{"num_hidden_layers": 12, "hidden_size": 512, "num_key_value_heads": 8, "init_std_qkv": 0.0238, "optimizer": "muon_variant"}
Each number is 128 + 24 x the weight over its row's rms, rounded and kept within 0 to 255. Layers, rows and columns count from 0. Numbers have three digits each. The size before them is the row's rms in percent of the matrix's.

# up: layer 4 MLP up, 2048x512, rms 0.24, rows 538-657, columns 224-255
# down: layer 4 MLP down (transposed), 2048x512, rms 0.232, rows 538-657, columns 224-255
# gate: layer 4 MLP gate, 2048x512, rms 0.226, rows 539-658, columns 224-255
up538 100:114178154133198110153113111127160156100138135123120096089117090117153127126132117184205153144153
down538 100:144165098090136114134115124117144128134102079144165117138114108122110124153179128145131122175131
gate539 104:128174085126107140099096130171131143133129120138141127104157095143100147161115112151112080117109
up539 103:153113127136133108110132117123091170137130116134115167163125135164136138193110137179119107112127
down539 102:133127127144118078142125168151143113176108126096143137098172100138160159139106126105133096072081
gate540 100:151165109110142144134144087135108121130131145170160174090138125136122158139105130132099138132126
up540 094:113134145114125126135121117150155149135097113161111135109088149136106146168130124123134112105135
down540 095:134118133157124124101180117140104134127134140112125119135093102127096143101115151136141141154103
gate541 104:073140156169129188108132153137083101142142139111116144162119117165133160115144138132175146125146
up541 095:173138120138111124143131121120193129125141127084159116130139108116157105109121126143137120134109
down541 098:198157128069130177145140157160153128161145091116093140112102142137142170103088157138144140102093
gate542 098:100141147107115155154111109102089164138116143141091134175096105150148112155150137125084149102070
up542 096:094120098158131117138135113121109165137088137093150138129144087132113096162128097148181111110184
down542 094:105118128116133103106151128145121136149100134169116173099129130102161092120128139146169165109125
gate543 095:066164144116109175139107148089156140156151130143120138126125119147126159147165124094167135093130
up543 097:138099121125158138128112164131153081111125165145147147158122150105135151109132095157108140178138
down543 100:125109153131163108117124112134104116146134178149148157090089144175125157158165171147099126172169
gate544 101:114120143107082129140139072171123102122127136079140130128147149141159136120120137109128139139117
up544 102:104092109192145121143113172065142108127106120098114127098122135169135070112123154125121158160127
down544 101:120146129162144119152108093117129163149155130130116097131124110144096118152134142127110129148085
gate545 094:132125149130128134154124075105128116106132121139131114107125112154116149146081115127110081125159
up545 091:151142177114178127107099135135114135134152149117102146114158115081132082126097123118109136135120
down545 092:130103164083104139128108120125120126105090143134145195157101145119111118129150087129132114122151
gate546 098:091105149141104135129116076116134129116126141162149100115136086145166095175204104122105150110118
up546 099:137116165155162129124082181143109105119141137151103153095132156082141125159107100097099130129142
down546 099:107072168101140127125129145101142118144119185163120136155164096126164148135132126133107140128093
gate547 105:113118100104086150092127198108111122116124170168110144149142155131129117123113135183145180103118
up547 102:108115153146122110117149163164162094177122132125175137148111116145115107142135153169120121138137
down547 100:100132120134090122162104134099137136156125127133165130159124121142143112111174153140075148131165
gate548 103:134142140071124102115172142151149170116155102158163133084111127117131126120150145098113138122155
up548 103:109104175198127118132114130150091136107115115099142135155142110112157115138197096127117093121148
down548 104:122094173125140142146145118108134147144089148100144108161107144155102120089076086115196124120117
gate549 100:138146127088099161083128152153107124152113130085120140149115114142122194149115101082144146117127
up549 107:155114123113120125139098162117127085130141127148115098069141140153115143117158157102161113134152
down549 107:146117133139103123120167188085144134142115089076115124109198130134100179125161124136165124128118
gate550 100:148101144119179125115093113124149122155177107142154122120112113139130118127118089141115147091138
up550 101:124148096101128129136168153122080126116135134149087087102090146142130173122136110145130146126104
down550 102:094130105157133119095174180116128132117142154140080098134114127144135162097117174140141140124097
gate551 095:125153174117132111122122149133146116077133123080147164140107171142101150108096138164145148146123
up551 099:128118115089123126137124157119165148150168127079132150076066129100169067083131092134094071093145
down551 094:147113176141106121129154158144101117139177133109122124116128069094119107115171165135146106145115
gate552 100:110105116160133111154147139127130124140090119123103148147135110120111151154113112123172127097111
up552 099:119147128127160098130138096104119121127136146096156091119092138114149141137099096120109152134098
down552 104:111163142126110120076130125111133125094163139055148139100098148127170109155130115107124114158148
gate553 096:176108206137155106135097095125180132128187116142102125145155147064148159111177155106131113150141
up553 092:119140095112151159123122117119100132106181146096100149152125120137138173151108160177110152096133
down553 093:138140153148082126105135147106094125137147102154147149119159131144092106119114120135119133130139
gate554 095:115121163134135174139101177175135094156163119120163159132169096155192064125116098142168125082119
up554 096:133113121136129114137103153139083086141124137142108157127155100105074172147161085162109117123117
down554 093:124127147142125139158175129130087128129120152091139143135157093156111159086131113176175124154131
gate555 099:154132131137130145164130104134122146110145124126122120138114146145091133112094136125128117144098
up555 095:137117157087130153128143133128144167027136108106131094149145140124118140133155181108118122159075
down555 101:072103101138123133110132138109089099194120097115100121151159171096134115137125116136148090131134
gate556 102:116155135110141158133144123123109138121135115141156133151118140150147131174154155135111124085073
up556 101:102125138102184113125159141094128127111148138077156076172118128121115152124158157133139125106112
down556 102:114104123133145143096108179151136159147148122077138141130147152142118143146132140143100174100093
gate557 096:105160109127121122088122149158148151139144117111122149115140157135121134145158094110114159090124
up557 096:114088121113124096128153132113117131114157181116168116132085124077110110121172150078122078131133
down557 096:098130135148118103162116083176137141117147165081150095096106118129075148137103116108149118152091
gate558 097:157126122177088099143103161127107179127121156143151156095158123088106135111159124094132116134102
up558 095:122128087123130131104155105132135132152060142132111108155121104097133170169130097167156119141095
down558 096:112099126105144109142129158108120147124127171111155108129119103137110145124103092123179154111112
gate559 096:126168114129122136108142147121117126131150139181158137099114141111096154111140147119104124114161
up559 095:090109113085157125125177115145134139156101114125119135148159137168132131118152097093062103112101
down559 092:120155124115093118167128137230125123147136142140133128126125162124125127127119168115093128116103
gate560 094:116125116144088122125113138126135109177155125115147153140116143176121146128157096124084147175145
up560 096:162121119101110125121140128157113121154147188113121111105145095110149130138142113153158165158156
down560 090:112124166111080118076124162128128142145150164094146096106158150139131105125130117121114135133141
gate561 096:125103108125153147155129120188126128133119114085158132151130133133113158125147098141084128127104
up561 097:127147129123147120125133109129083125141113100165099141097167096082112109111133102100126112175119
down561 098:138143136133130111124130122140113127067135107152144155108108125095107122126082096157145108088140
gate562 096:106141143148126087123118116115156138141143166129172112141092142139171189093121150125168116135140
up562 097:092115121152119095081110120110161134157153120085149107150126138092121094077166151144158151109128
down562 102:145124189133136121171106132123123110142133137066125127120101174112099144141123163177136099111143
gate563 100:109096110157120160118096139105115136143132162129079153131130093149052183107050149144103098120116
up563 096:129144147117134136167140132178135168139089144144136106139162136080102113138124115130122104117158
down563 100:111129139117116120152154140113086069155112106128097104138079134124118127110172172130103152115109
gate564 097:113129093118150143129152119179152112134127111088121095092112141126129062119161131119130096152128
up564 099:145114117162139126153107089160132096174172155147101101130155151127115111175150097143112201146093
down564 096:131145117146127128130068176144132152120107137109159155142095182102120149107132110112080126126142
gate565 102:151097110084120152143143130122102144150101087143127136157150119140116146112137127119116118131139
up565 099:130143147136138098137116114113157172164141126104144130110113149131127116164123137098129168123090
down565 100:124127114141128107136153144071133136112102115176120103116122102134157126138112131129130119128147
gate566 094:096134154114119132147145109142118141112135128122140152075091140134153108160155191148169140163140
up566 094:113135128131114139149098089109114102116166138111167134132163113123138168127169140160109112142083
down566 099:129132180142154143123114151133136143127209117125131138120113120108105055154147114096104141134163
gate567 101:089123117146147092169097107140178121129164132121113137115109135159144118118162116102146118148133
up567 104:118132115174113149121099121086177150132126086126119149104087121163127124150101109124103146097162
down567 102:112120116066078121132113139099177160127108125147159152068169113103146141122134110129108114138171
gate568 099:121142152137121090109108191118130130118139076173113089119134120098151132127110155159143146169135
up568 097:125145143075144160067143142153157107129096109154123113135115129161125124121153166129110110126122
down568 098:118135103110118164130139126121149142140106141120194124144128123170111134120108112131148129084085
gate569 099:084139168108112148129083117110088098145121158089113092060075134138142142101157160143103127131117
up569 100:117104092136124135111104138128094129127097097140101154142121130101158168125144127164126112135130
down569 100:142128145122100103109103138149087112144156149148149134124157164137133154126147092101134108127170
gate570 101:118129112133124171120120083096119116142154121122119123081105136164112143142125104140163130078092
up570 104:179140125175099130139126101138094176155113131154142088138120135127173174111109152127139108125133
down570 094:108096086134107130147099081100117130128132104110142101192121143076141128157105129096148155127155
gate571 101:131148140158114099129135149128157189126095102104123133172104134123178121130072086127125117146102
up571 101:125089114112157093143122082075161123092134163103132078144106091116123166129132110086141133125075
down571 103:121146127151149128085153135100123105109124120137118102136115128133147103165128138142144136122105
gate572 098:100136146135133139106146103133139116150155141122127108094103136148123137126170079156099110125144
up572 101:097107108121181148140103114146109097085067149128067134087113113138136115163127111112155158160123
down572 103:105136124120155111090121117101128149096091114128114127140126148123119102120192124147134088149164
gate573 099:115151167116109129125111117126129104124170126132128122102117108151132183127140159138117148103139
up573 097:137112104165140112121134141105162143140116142098143085124158123141117143108126160201182147137111
down573 098:130160144145122142111138124116147147129144127159131149118143166152124141140138084164114118124117
gate574 101:121151162104151156120167146183182155171121124134130123134133099130173168132105163152113098096133
up574 106:115139116120121101153083072087118109116177108102105140115137155158100100118118134106127162156111
down574 104:155135131157077113121140135103142126084112137158126081148148137138129141115106144114125125155098
gate575 099:115101144148164133117135110127126151126099099066138152108122145114119089097119110151090133092119
up575 097:119164106128121121091094150139142143113121139088161111104147124103122114180131156112141175134138
down575 100:134102120119133110069129118107142116115130141117123106127143148132125118133099136112098127114122
gate576 099:152118084148116117110153143140139085118132154166144095141130122123125118096132102136154134080146
up576 097:190139095152096148085163096105140107132107178139140152126138102110121170081130122159124124144090
down576 094:101140134144137108075171100096081111171146120130177129137135120105110157110100116152117119128154
gate577 102:125113144086124105145157106126128111145101082115110165108141142153111104136133103107115118144105
up577 098:150106105095065143120093125133161127174122128106075086128100166143145141112151114137142113095067
down577 096:147148154140097129138134132102156093142151146083164165142070125103114099121130123152106093132119
gate578 103:126081151184109129074131107145141137123117078119189114161142120160132126085151118104166117132155
up578 100:151129142132147129094126130137127131133135125143107137103112134114115166147134090179099144111144
down578 100:167180126154138129110140151129125104124103161141084149107130137117142135153115129120095149103134
gate579 098:187100161144090113129104136121164114156130133105130150126124106151088146095161155108132089109075
up579 108:140125139151142097097113156111140144159159133083128166143159148150146125136128132123112087106139
down579 102:144131127109114179085109123114152127110139138172107165123144105118121089150124138121136082078114
gate580 101:133111140137149153134077076130149129174147156152101110120106138114166099129107110156111132144092
up580 099:135163114152145141116118132118149147117121147090161163133095119049124111114098138187148128120134
down580 094:111163113134131112132124129165119164147130124135126120143067112095134162119091128131134113173100
gate581 095:155130096140086118155163161122144096107160162190134133099115086079132104109145176148130127160109
up581 088:103140140143117132154165135157098131148096095159128140127129112148130145120092134155155084129113
down581 093:112148126194138094133157098157112161147129104111135109160095136149131155095099121105122137097116
gate582 102:128158103122111191114090088148129109114131138110130157106110124118157116103127090136129144136161
up582 101:133150138148174106190145113108128080107095110119138129158095133092104144128119137125120143148090
down582 100:113138128115137111145142142117107115135164156142119124122113143127077120112152154107131171117113
gate583 099:143160105129126142150114120137153160158169108119115118174138144142139128132125111155156102101165
up583 099:128131149135116149154108127143132128117150111104091096142155126151143146079114140138148122134144
down583 097:132129148112138142095116129106144147104114127138107119135120118118138127105124118105094110126154
gate584 102:125178145134135129101134131125126117114136143116149124156123124131123113112138107172115173093093
up584 109:096145085134099104116106138124105108148129104121105107123120151101142143091128124138146125112100
down584 105:134123140136161130157088135101163148176092147121160138143144109103123151109149123153127172130148
gate585 099:135144120106093138114149122152114098132093143133093124116109110119136162095095120104112105148099
up585 097:164116164147135109129107110165146132143133138142146124126155114109084109102135096164173140123125
down585 097:143132146109119133096105136095095122073146127101139121126151126123134096144170113147173120118089
gate586 093:132140108101127156134118132151144167128098155143144149126174153169116170105115154111114162148145
up586 100:081122104162157153144148121125136095154089101100127112115096148133114171124093126160093125111108
down586 098:095147135124134171127101166128178109124129121128118147070151100130137113114126136147134121108139
gate587 099:122160150127140125153111178110111131108121167105115090101155164149119098120148095159116147175116
up587 112:089128153139125134167096149144122166130143137144078091116131128127154146135166114132113148161135
down587 107:129105129115183152111123170148166136129110148182153128108131159146093096143132103157135139125127
gate588 098:146168096129127176115081125129122140127142119091122146161115107112095102105136135142153114114122
up588 097:125180139125110076168107151070133154152135145119135122105123142143128125081114119098157146123134
down588 097:125161163153182112145120117195127129138143130134128131110144144137143134156170141093097142102180
gate589 096:135108118113091044134106161160116156148133104127113134161144131141160133117153173107113120108118
up589 094:188129129095128117165143158151094118132170159153096153122142169159165148160135153112126115169110
down589 097:119081118098100084099171110114089066172125083104129139107114160173119092113161168095114125091093
gate590 103:102141162107116126103161115144158119147129128141140110114131135135137124134126118153129119142153
up590 100:152109110102144099117109164107149121159124134136139128100162150162120172147114155172123145133151
down590 102:086133116163127127089163154098097132166148064159173130123133142155143115158195146131126081155120
gate591 104:170145151193146103142119122135114148120134085140078174099175139170172133113150146138115126153130
up591 101:141143121158128116133139103112139173127123162103102138128123121114131100144134145105101115095171
down591 103:135111131170145104116162157076127112119132129146130113171147152098103125130094117120161160144168
gate592 096:144157145089106143134165169107142138111140133164105099148120160119119127111126094103109137146089
up592 099:135108143107107141137086165140073126164142102140114155115130083082132116126153165142098158134123
down592 100:133153163109091104168119095173169143118126184114123133085133146162121196132091135141137106069119
gate593 099:108139139144118104109120105126128117140124139119123131119101134105143138132124120138125103118132
up593 095:072109115110100139096150076148140165148105169139094112095116126132138107156140111096101086129126
down593 101:126088112125123109131125135091102139118111119156155089105188141131090137144095148155129125115146
gate594 100:128113111124180141104109141144092121133136127099074152121163134119089114132124162128170113100117
up594 096:143071112133111139164131114129104108100124134149106128130128100128081110121103165138227116126145
down594 097:109117104158142154147095116145099133092112136184148120103129133128120114169130132135158131164106
gate595 097:128134132121097160137132121164129143099176127114148120156147088149116108111062181140110121138166
up595 098:174111136118125176129111155104127125126137137111130175156103133149150104108100124176113131160132
down595 099:155115135177129144125111146144160156161111102162130115122145110161127127120116115143147138175125
gate596 101:152131136106149129119146142163150134123126137107099128128120102135110095124152156096138111083138
up596 108:133112174124122143111114107128165120143110132134081143116153156130101150137099133109171129150120
down596 106:109095183118162084134112087129130161147150146098122143103180131082142104121106135173103081149152
gate597 098:106092097132158167148142161174103127123118140130162160144124090097131120108149104095107157124125
up597 097:136141142103125115117133164128102131158142168068154125139125129157092114117125098144140157156094
down597 094:205130078128106159171137132118132149116171121178069130146135141079143126148137124129157095168152
gate598 094:171134121122101107136154118154149160125139161137178122103140128145114160150123107123163148152159
up598 096:129139126132151125110091156132128093086116123125156094124119174092197141108144146118118087153102
down598 101:142134110109141131095113134145131111158146112102129136119111115127139064113118149163119145162100
gate599 100:141065146109114116124112125168117135128112150172163082100103105093113160146136108101132129134134
up599 101:106106130119102102136131141140124125132125190138109164158144123125149153103130119115107125136143
down599 101:137153150143114182154151124112078149105114139079113124104119148121134138112096155143150127138096
gate600 098:148164127164117128098133145125153104129123104092124088110131138119137125169113137151131141120143
up600 097:143073131132095089148102124152098146139063134181160103109134141127091144117101114121116125125123
down600 096:120105127136132146153154097107146179106087105139132130157141161116131116124124132127090092161109
gate601 103:153148134113144121149142131168136083107104140147124161129144128144076121135130096129133131122130
up601 092:141163112127131137147076127165121160120163139170142121137113107114172140103181126145121170104168
down601 095:109117199118092110132081099128153129187163091132158109110113149140135120108124136112134125106115
gate602 101:179155142149115116160126132136149102127144132126077140122102092147097089118083087124121119103092
up602 105:170117143130119134147129100119087116131151114127114105128144149129106135136122154141121091117117
down602 105:184143124123136108093164141087149112127178075142158124180079109088180144125129131075122048164126
gate603 100:111111149130130136124112172124113161157097162127152162132142099155069107115124113082129149108120
up603 097:111124116160130146117117122147119167142178114141146164086082085111106105113099132116100117119188
down603 099:169147104133157120104135145121114196135107109126161118102147098120059132157071105137094154114185
gate604 099:118126131117053125131060134139139124151108097117082127115115096096156143112079092098106105125126
up604 098:116130145123141114105142110102158109128122154124144146092113096179123120130156139133087126143153
down604 098:080109127139159125154153119117129137132150117107112124159093101139142164149135114128108080161123
gate605 102:115143120101126177125096148168149120102117118132130133123122121119119111108141173177131169155112
up605 103:109108090136135176146116141104165137119119111139105127114137095135145109170131151130108128162104
down605 105:110146131066106091085062142139107115118141151090100124099135138150137174123072139143091101112148
gate606 105:173076133117103100111092089122140133143170136138157169121122127128115115147095146126141092131127
up606 102:076161148103093134154106108119159126111084112136094122093096155088105145074086116066115112132153
down606 099:093164120133156135114180142109123094110122129131065105115141120108115105150174101106141141131153
gate607 098:109133130101115112140094137139126135115157124131141153127113066087149106123160118163158153115107
up607 098:162157128165119136094177164179144122109167095081149114120142144117107105131131064129112131163165
down607 095:135146112162091079112115089120116164163134166094131091094147117110150125149118098128155127134120
gate608 103:094122087159144110139151104124134110124111128168180129126071114084138076087142144139100132121171
up608 103:155087121111120107094171152147113121168137178125141145097115120129125142125108136130125136117166
down608 103:173150203138110152172163179106151104115166160128145136115146139135064157135107128133104155128128
gate609 100:180171155160146147131137133147115175121132167134137094110147139126126173124101112163122117131134
up609 090:151092126133122129057176112127168133168110098126113128097157118137140142121093167107127138096103
down609 095:084137122109092143119120100130111097134162092172116173133096127146127114132129128101133144100100
gate610 098:124130133111076150128135115102107110132148151134125083156109132102140167114154164167113140141123
up610 099:131151202109145150139116118079143148107100131141114134121093100121125105108138101132099079099115
down610 100:103115103125056129100111115112116149083109140120131114153098125120107120126116079145151117087069
gate611 098:129160137178196117162141127168166124113117116152131142113145119128085148096135143143144132135129
up611 095:147141112093171120166109107100116113076111124098132154104128090174118138105145129123087148157162
down611 100:115102094177162116116121142131156112103081130154154162163133131157141139164128159065142122080119
gate612 098:107137206143150133135112146173118096114169129134124133137141108120190149118142152158153137096126
up612 099:153113096132077125106142122139093124108115137177138138177136129127136123154129177118154124197119
down612 098:162161140135138167133120118144121111121147131158105114147141056127066117163145168113134123146128
gate613 099:158113178120106122100143102138057147149160149146130157132139156154178085131156104148167136130137
up613 101:119141145113101097142098121114111147140150120138142111150073134104146090147172149110135136121176
down613 099:113100090112086134118171119145082132133116130128140114140120157120159160129103080147110100148145
gate614 098:119143125089108178140100087131111136135161102155122128118117184091141138153081124173081132064185
up614 093:113120090124147126134114148139156118136129188121109132106119144116116125114090138108147127119144
down614 099:117152115158139106129132128135122135108129121165131120149097156116117116123105101109125114092114
gate615 096:111153114115090104084138123143136118103176107116113170127149110154141152113123108158120137153146
up615 094:122151139119134134148122124123117118095115092138146118121107144144149102142146116075134111065127
down615 098:129108152118113152200125123130098157142158143147135137118156180099120163155133141139101120178163
gate616 100:137155162126102111120155167117141124143154109155141098187123133105144151139096111132122147110113
up616 100:151105133144098158139159095146145143127135106105113124095166153098145120162079133105169102102129
down616 101:126183153100138108114138144083158160142089117107116098139058108167146116114154086108134156086117
gate617 094:138116091122111108082132136140143133149133155146132102175102141128132154147113108108146169133149
up617 098:157142133091106111133125085112141109146142083109150112137131115112126133110122104142116125143131
down617 096:143111124119077137110112129114129125171134131136080109122159143126063113172140082125140171132109
gate618 101:134116108072114140142134157140148146085140131159118100118129111081129094148140114151137119133168
up618 099:140125132126155120098112125110145176118144115119097121150139129093145083132114122179114122129138
down618 101:158129122155088112092132097114101122107121105109118133128139146119132118096119109125198122104113
gate619 101:126122107158179144143144125078105183166148143147101149108089172109109120135121121151122138127158
up619 102:136126136115127086105136151112086143115133121094124128139137154143088117176123148135128137088123
down619 097:162126112140150130163114143155116135134181121131089128176106173165138136139104144160155100131114
gate620 101:149123151120137118118123097104107104114134140154133093119173119174134120109102129107117120105150
up620 094:112159110129123128178114146144151094119129151128143162136092156130140178138119118126146114121096
down620 096:116157161141122111113114120157160117101142121055140127145113093118145172159117124139140115143121
gate621 098:127102135163147171125098115117128162105117132114117152141132104103150137110139160112147104141156
up621 102:101126130093176124132171155120151146124116146147110121117092134165088115133119134102121154095133
down621 098:123095122149156113129101113132135152103125114137142165159150105103153137146148161147144128113113
gate622 103:096109158151150134142139137183125105190161122137102158107131131112114136138174125118128104124135
up622 105:129146103061119120120124147136143111084091158151110122113169101142115156118116120132115147143134
down622 097:117137150141168177134112109133120104160115156167117159067152119089113154134131102162186127137125
gate623 099:136171176129170101142146163126085129124137101100103115161116149121119147138097105134141119148145
up623 105:110147155119115105129048172156138164098133127172171122121105168098092198121103100101117093113130
down623 100:140136117107076120137151165133090112121108142109102119146084089139101125109117098135090104125123
gate624 098:136136129130147110116140110139111149163079082108165156092128109124148104156123129121119118166126
up624 099:181152159112123139111086121131115133133116109100123059112119145130136136127100156143164112101137
down624 100:127139130137133125091145104104147168111156136141134115161110108139160137181134153152135100136106
gate625 099:114120085107118137136122112136096124108087089066159110114119107126144098127131076156100134128177
up625 097:154132151151114123165155128103131097142159127156133159122123114162140095145153146150157117139083
down625 098:144099163173088137167118094115177130157165122165124154099138118158132130133159142123162122132060
gate626 097:094144148152174114153137124115079128139161129102137143142086094124114121117103110104115091140117
up626 100:089138171156118107092106154110139128100133107109076104091113120114193163145184102129097135081118
down626 099:098140093125103166135167133154120109079155095167135124096133121108150104182142128103098118121148
gate627 101:124118111166150148118125080141165117131199134080150133183113164066136133126097130097116098071155
up627 098:134157163090073092129141135106146123105139146149109120174097174188149081109098111104135144130158
down627 100:106111155096142114106121126148113104133138125167113114150129119164129159124191108120089115123170
gate628 100:131125133077155170118143120117152164159132089142105100101174097130081137170185153126142147128103
up628 097:180130134158139152152130095116104096147121131117122148114146147125154170143144132156192142145152
down628 097:119151110121113124144148130153149141122085128127127131103104135162127129112081129133113107088091
gate629 097:109107122142124126111090133132119119113133125140168149172118099145113166133159149117186086136129
up629 107:101165131106100097150160109140105137166135119124146091085142136129104093133113098139135132087128
down629 107:132157144132091095133098156115127108153142080095084144125139162126154104094086111072099143083106
gate630 100:111126134115131156146096122107135132092122157129088153125174126109116142126139159143091110167126
up630 100:149180123138165123118130159112142121123115181133095140163120147111096135112121140134115163088143
down630 103:127118138148145127143125125129131140187106150102097145134095159111137141104115111135101126125164
gate631 096:133076132122127119129118144145161119155151151134140114149147077147117150128086134126118168174137
up631 098:121137131098147169130078131096093125140088118094128081125140134163128127169080090106162176136138
down631 099:159128107060112090150119131131147103098161146124118117126145109109102139124108136143163152112134
gate632 098:085123135161151133112138135153112122137105182121132116122128124149153153121111106120116137140121
up632 095:112130118103138126109143170084125140108162116152158093106105106109138074123136183099113133169130
down632 094:157165129074134125126098181122145160114182134100127134116115153135131150118147121153088131144079
gate633 097:134100136140125118146135101146120113110123112129158131126166132153109154134126114105142154097146
up633 094:131082136114122114109119133131107113161101122167132108073156106130160133111164130122151137106117
down633 096:136130124134123123111101168126117136112131091130083171111140133133109177131148149108142123070130
gate634 096:127167114080109147140124134132115111116116132162118147153118127088133166164091148101117116083066
up634 098:123134141132112101117140111122186126133122109198134165136099128128096128111137153147114105123150
down634 099:174115123140112177139096153153163135157061122146096121141079113114109135175138151174124134121126
gate635 100:127136130112152143101136144121128120151094132115108172088133121135132142096140123107121123142113
up635 101:084138103128140138101114111104115100142106102088132146150172100102103124095181124127141136168126
down635 098:094108134128121163122122161081124141101106132152129107128140151137164108145109114095125119168157
gate636 098:103097095111142115124146120163096086145139145150105132064165149193081173106158120146157056171106
up636 104:148117105134168120109116072131107127133135140137120109102121154145081175144154126134133106175109
down636 105:150119132136122158160181117123106082149137137148120146095129136130125132127107136124100122148115
gate637 100:112146117140148123153126127149146115133147148104163137141143069091098155116150107153125164123120
up637 096:145151146097082116132154124145088114122143098131133119090112133117109096117176091134136158110106
down637 096:154147134108114119116128114117156127127168136137159110176187086137169155114113129140128099114112
gate638 100:103107127121132111122140120159127094157101110112157099146110093126123152143129119156180090153149
up638 100:098138129167127076137125136123122155131091131114107113112108117153134121128166155118144117161121
down638 100:081151124134122150131118116133102089113144104143129120186126128139121121092133144164148127128150
gate639 101:075106125121145138122112154131193109145147116138161131144130185128142137146137102111130122167120
up639 099:165061139143138123135129156099143129148140107151143111112111170104157104138135186177093144151078
down639 102:114157150113103147133165179152127151149109169123164142073134101145162166131138141155116176157136
gate640 102:107104130111118099131111099111139111174123091102137126143148135104143089103199114124151141115111
up640 101:155190154141126116148162132183102134139127119141155114164157097113125126114109152101160104127138
down640 105:134139139109118092179122112169138101141125095100102124169144159140103102147129173132116117161129
gate641 099:132185144129116113135107077112119101080150135126098146151134118118139147129115166119147132139142
up641 103:182117145121167150108129159120149114117130126164132142112123098148148116168141122136104101135113
down641 104:136135146103154134110145118127169124111107104124092165115122125122073114112127129116147163111102
gate642 104:145130170166134170130114108067146115085134117118142112120132110154081130187122157130103135133129
up642 105:145109108132125110121133138137126149131134091171106102162139157149128124131133129138106081134094
down642 103:122129140120119148137146165160150132124136171144119108114129145168152115150099105121111096155145
gate643 099:106131095145131138106126107097153119172151101116084132132140123085137151158118136112130084088143
up643 094:122100093102102109096077101119134159129155169148110079123150169105139094149076112101144119123122
down643 099:099098121095143093172093155113125126092086121142112104126152145082106108154198111102121112149118
gate644 100:138110149115117129146087121155110168126157107098089135124146163132083129104146164127131117144150
up644 106:102146141139096155134140097115151179115130116113105097148124132122136122113132134107149118125143
down644 103:118144106161123129123113130162171168128121121149125113141072163147081123108104093130134153125134
gate645 093:137145111103128086114117128140118136090110156121153114133090130123100131191081121174156124106103
up645 096:089169160133091137125095081137112122125137110129100132144129116073146101123116167160131142140125
down645 094:150114160113183158110150147117137138100162134128095120124142124141109125155130133152123112124106
gate646 099:127115125162115137129175125118131102116104070123141112150105118145118089120116146160131134166135
up646 096:134084150124118094158106151170144164104151138132102090128145136119128095111097126126137125153144
down646 095:147122171124120131137157170077154159132154117107101135119136155134121101145121135143144158140158
gate647 101:116113143150116145122153174149140152106149123160120150080148148115120134147160131133115131140126
up647 107:137111113132124102124134079103132080122149143117139132145139145187135138103123159130126095122097
down647 106:134117145135116132111136093145108109147110144108112129115138121150104169120121116116126128093139
gate648 101:153172123121104111129121119104132105086133071093127083143143080116110115099168112153152114125118
up648 100:098114113093125120092145111123067183112134124130090146127124117133133144111166106153105132154144
down648 103:120137139114078166153130116125152120110111123158107117125159103130129172098143108130120107100124
gate649 102:086153098117146103138125187143115147130105130101145093117120126155118113126131104089099104130082
up649 103:111101145118146135152154167150119066176111152177155136152141126120125117126136137086157116148094
down649 102:164123097063132138138125142130198132114125180120147150119110134136104138132093139104118124123127
gate650 096:136104105128112105141159154191117158143100162141163137106173144126132136095107100135128103110151
up650 101:136115107093133101132102157123102162150079103091131159129144114075164138130104140144123081095118
down650 100:108119137113127158120112183091113112138121124089129170145121137121128134112116106159097121126131
gate651 101:088126122156170133134119100126157133128090119137137120124131150127213132119163119152122097190167
up651 098:104143085128101120098148093110134160122129161173125156095137114092173129105139094171100094082118
down651 101:178106110134105094125122114139133164149125157124129123098138115145110089106110093151125131087122
gate652 106:142100128116110119139087119111131145127159164129154116130078126127098108115140142170108134107166
up652 104:121154140110140146142160155160124146140138170122161075152064101136091156105182098116090131139111
down652 106:142120113105130164131172108122153145131159140114143143143120079144096135124156100140065167150135
gate653 101:084090106119128122118057095136122134116155123139153125152120127096164127127133082129127146092116
up653 099:144135162134167149137142119136173171126113094133128138124140135149122138090122125081145131130120
down653 100:128115124104148110157114109109111120144145153116139130127104175145131132120142126116080100113090
gate654 098:129106114153155135077082053139106162121124111162109093096112159118127096099121160152139144129107
up654 098:113166178122148104147146141130102186121128165093125125159166106149084172122117136119104120157148
down654 099:160161108185117121121090138091112118122118130122112126102104095165144147133106131141137103173129
gate655 096:125113207177100113147102121137172121146149088123149154097125117084106161127094122092139122119172
up655 093:127118099174120134155112128141117105186120104126122141113099115163149149145157177126113142157066
down655 094:154141124157144131186121103070091161090140126137107143128097110144127101104101139115157113119137
gate656 095:105180089129127132106131123163135098137125152164157121106131101142104105147167145149102114104080
up656 095:113162105145117133124124123140143091137085157164168039121160110158120135122159149110114128147129
down656 094:102194079125178142094131137146148090137114130140151154138162082125136163172108136132121126136109
gate657 095:134149129129147099127101090165124121118166160111118098110118121108143115085105124141079152120145
up657 097:084153143128155134125175091148145101126164195153135128135179141116148123122115110146106134181165
down657 099:113096080137133128140171084092082169133093134088095160155120078128095132133136131143176143126086
gate658 101:117127133105124109083119193105131164083148143084133151104145137104152144142147113142139167121141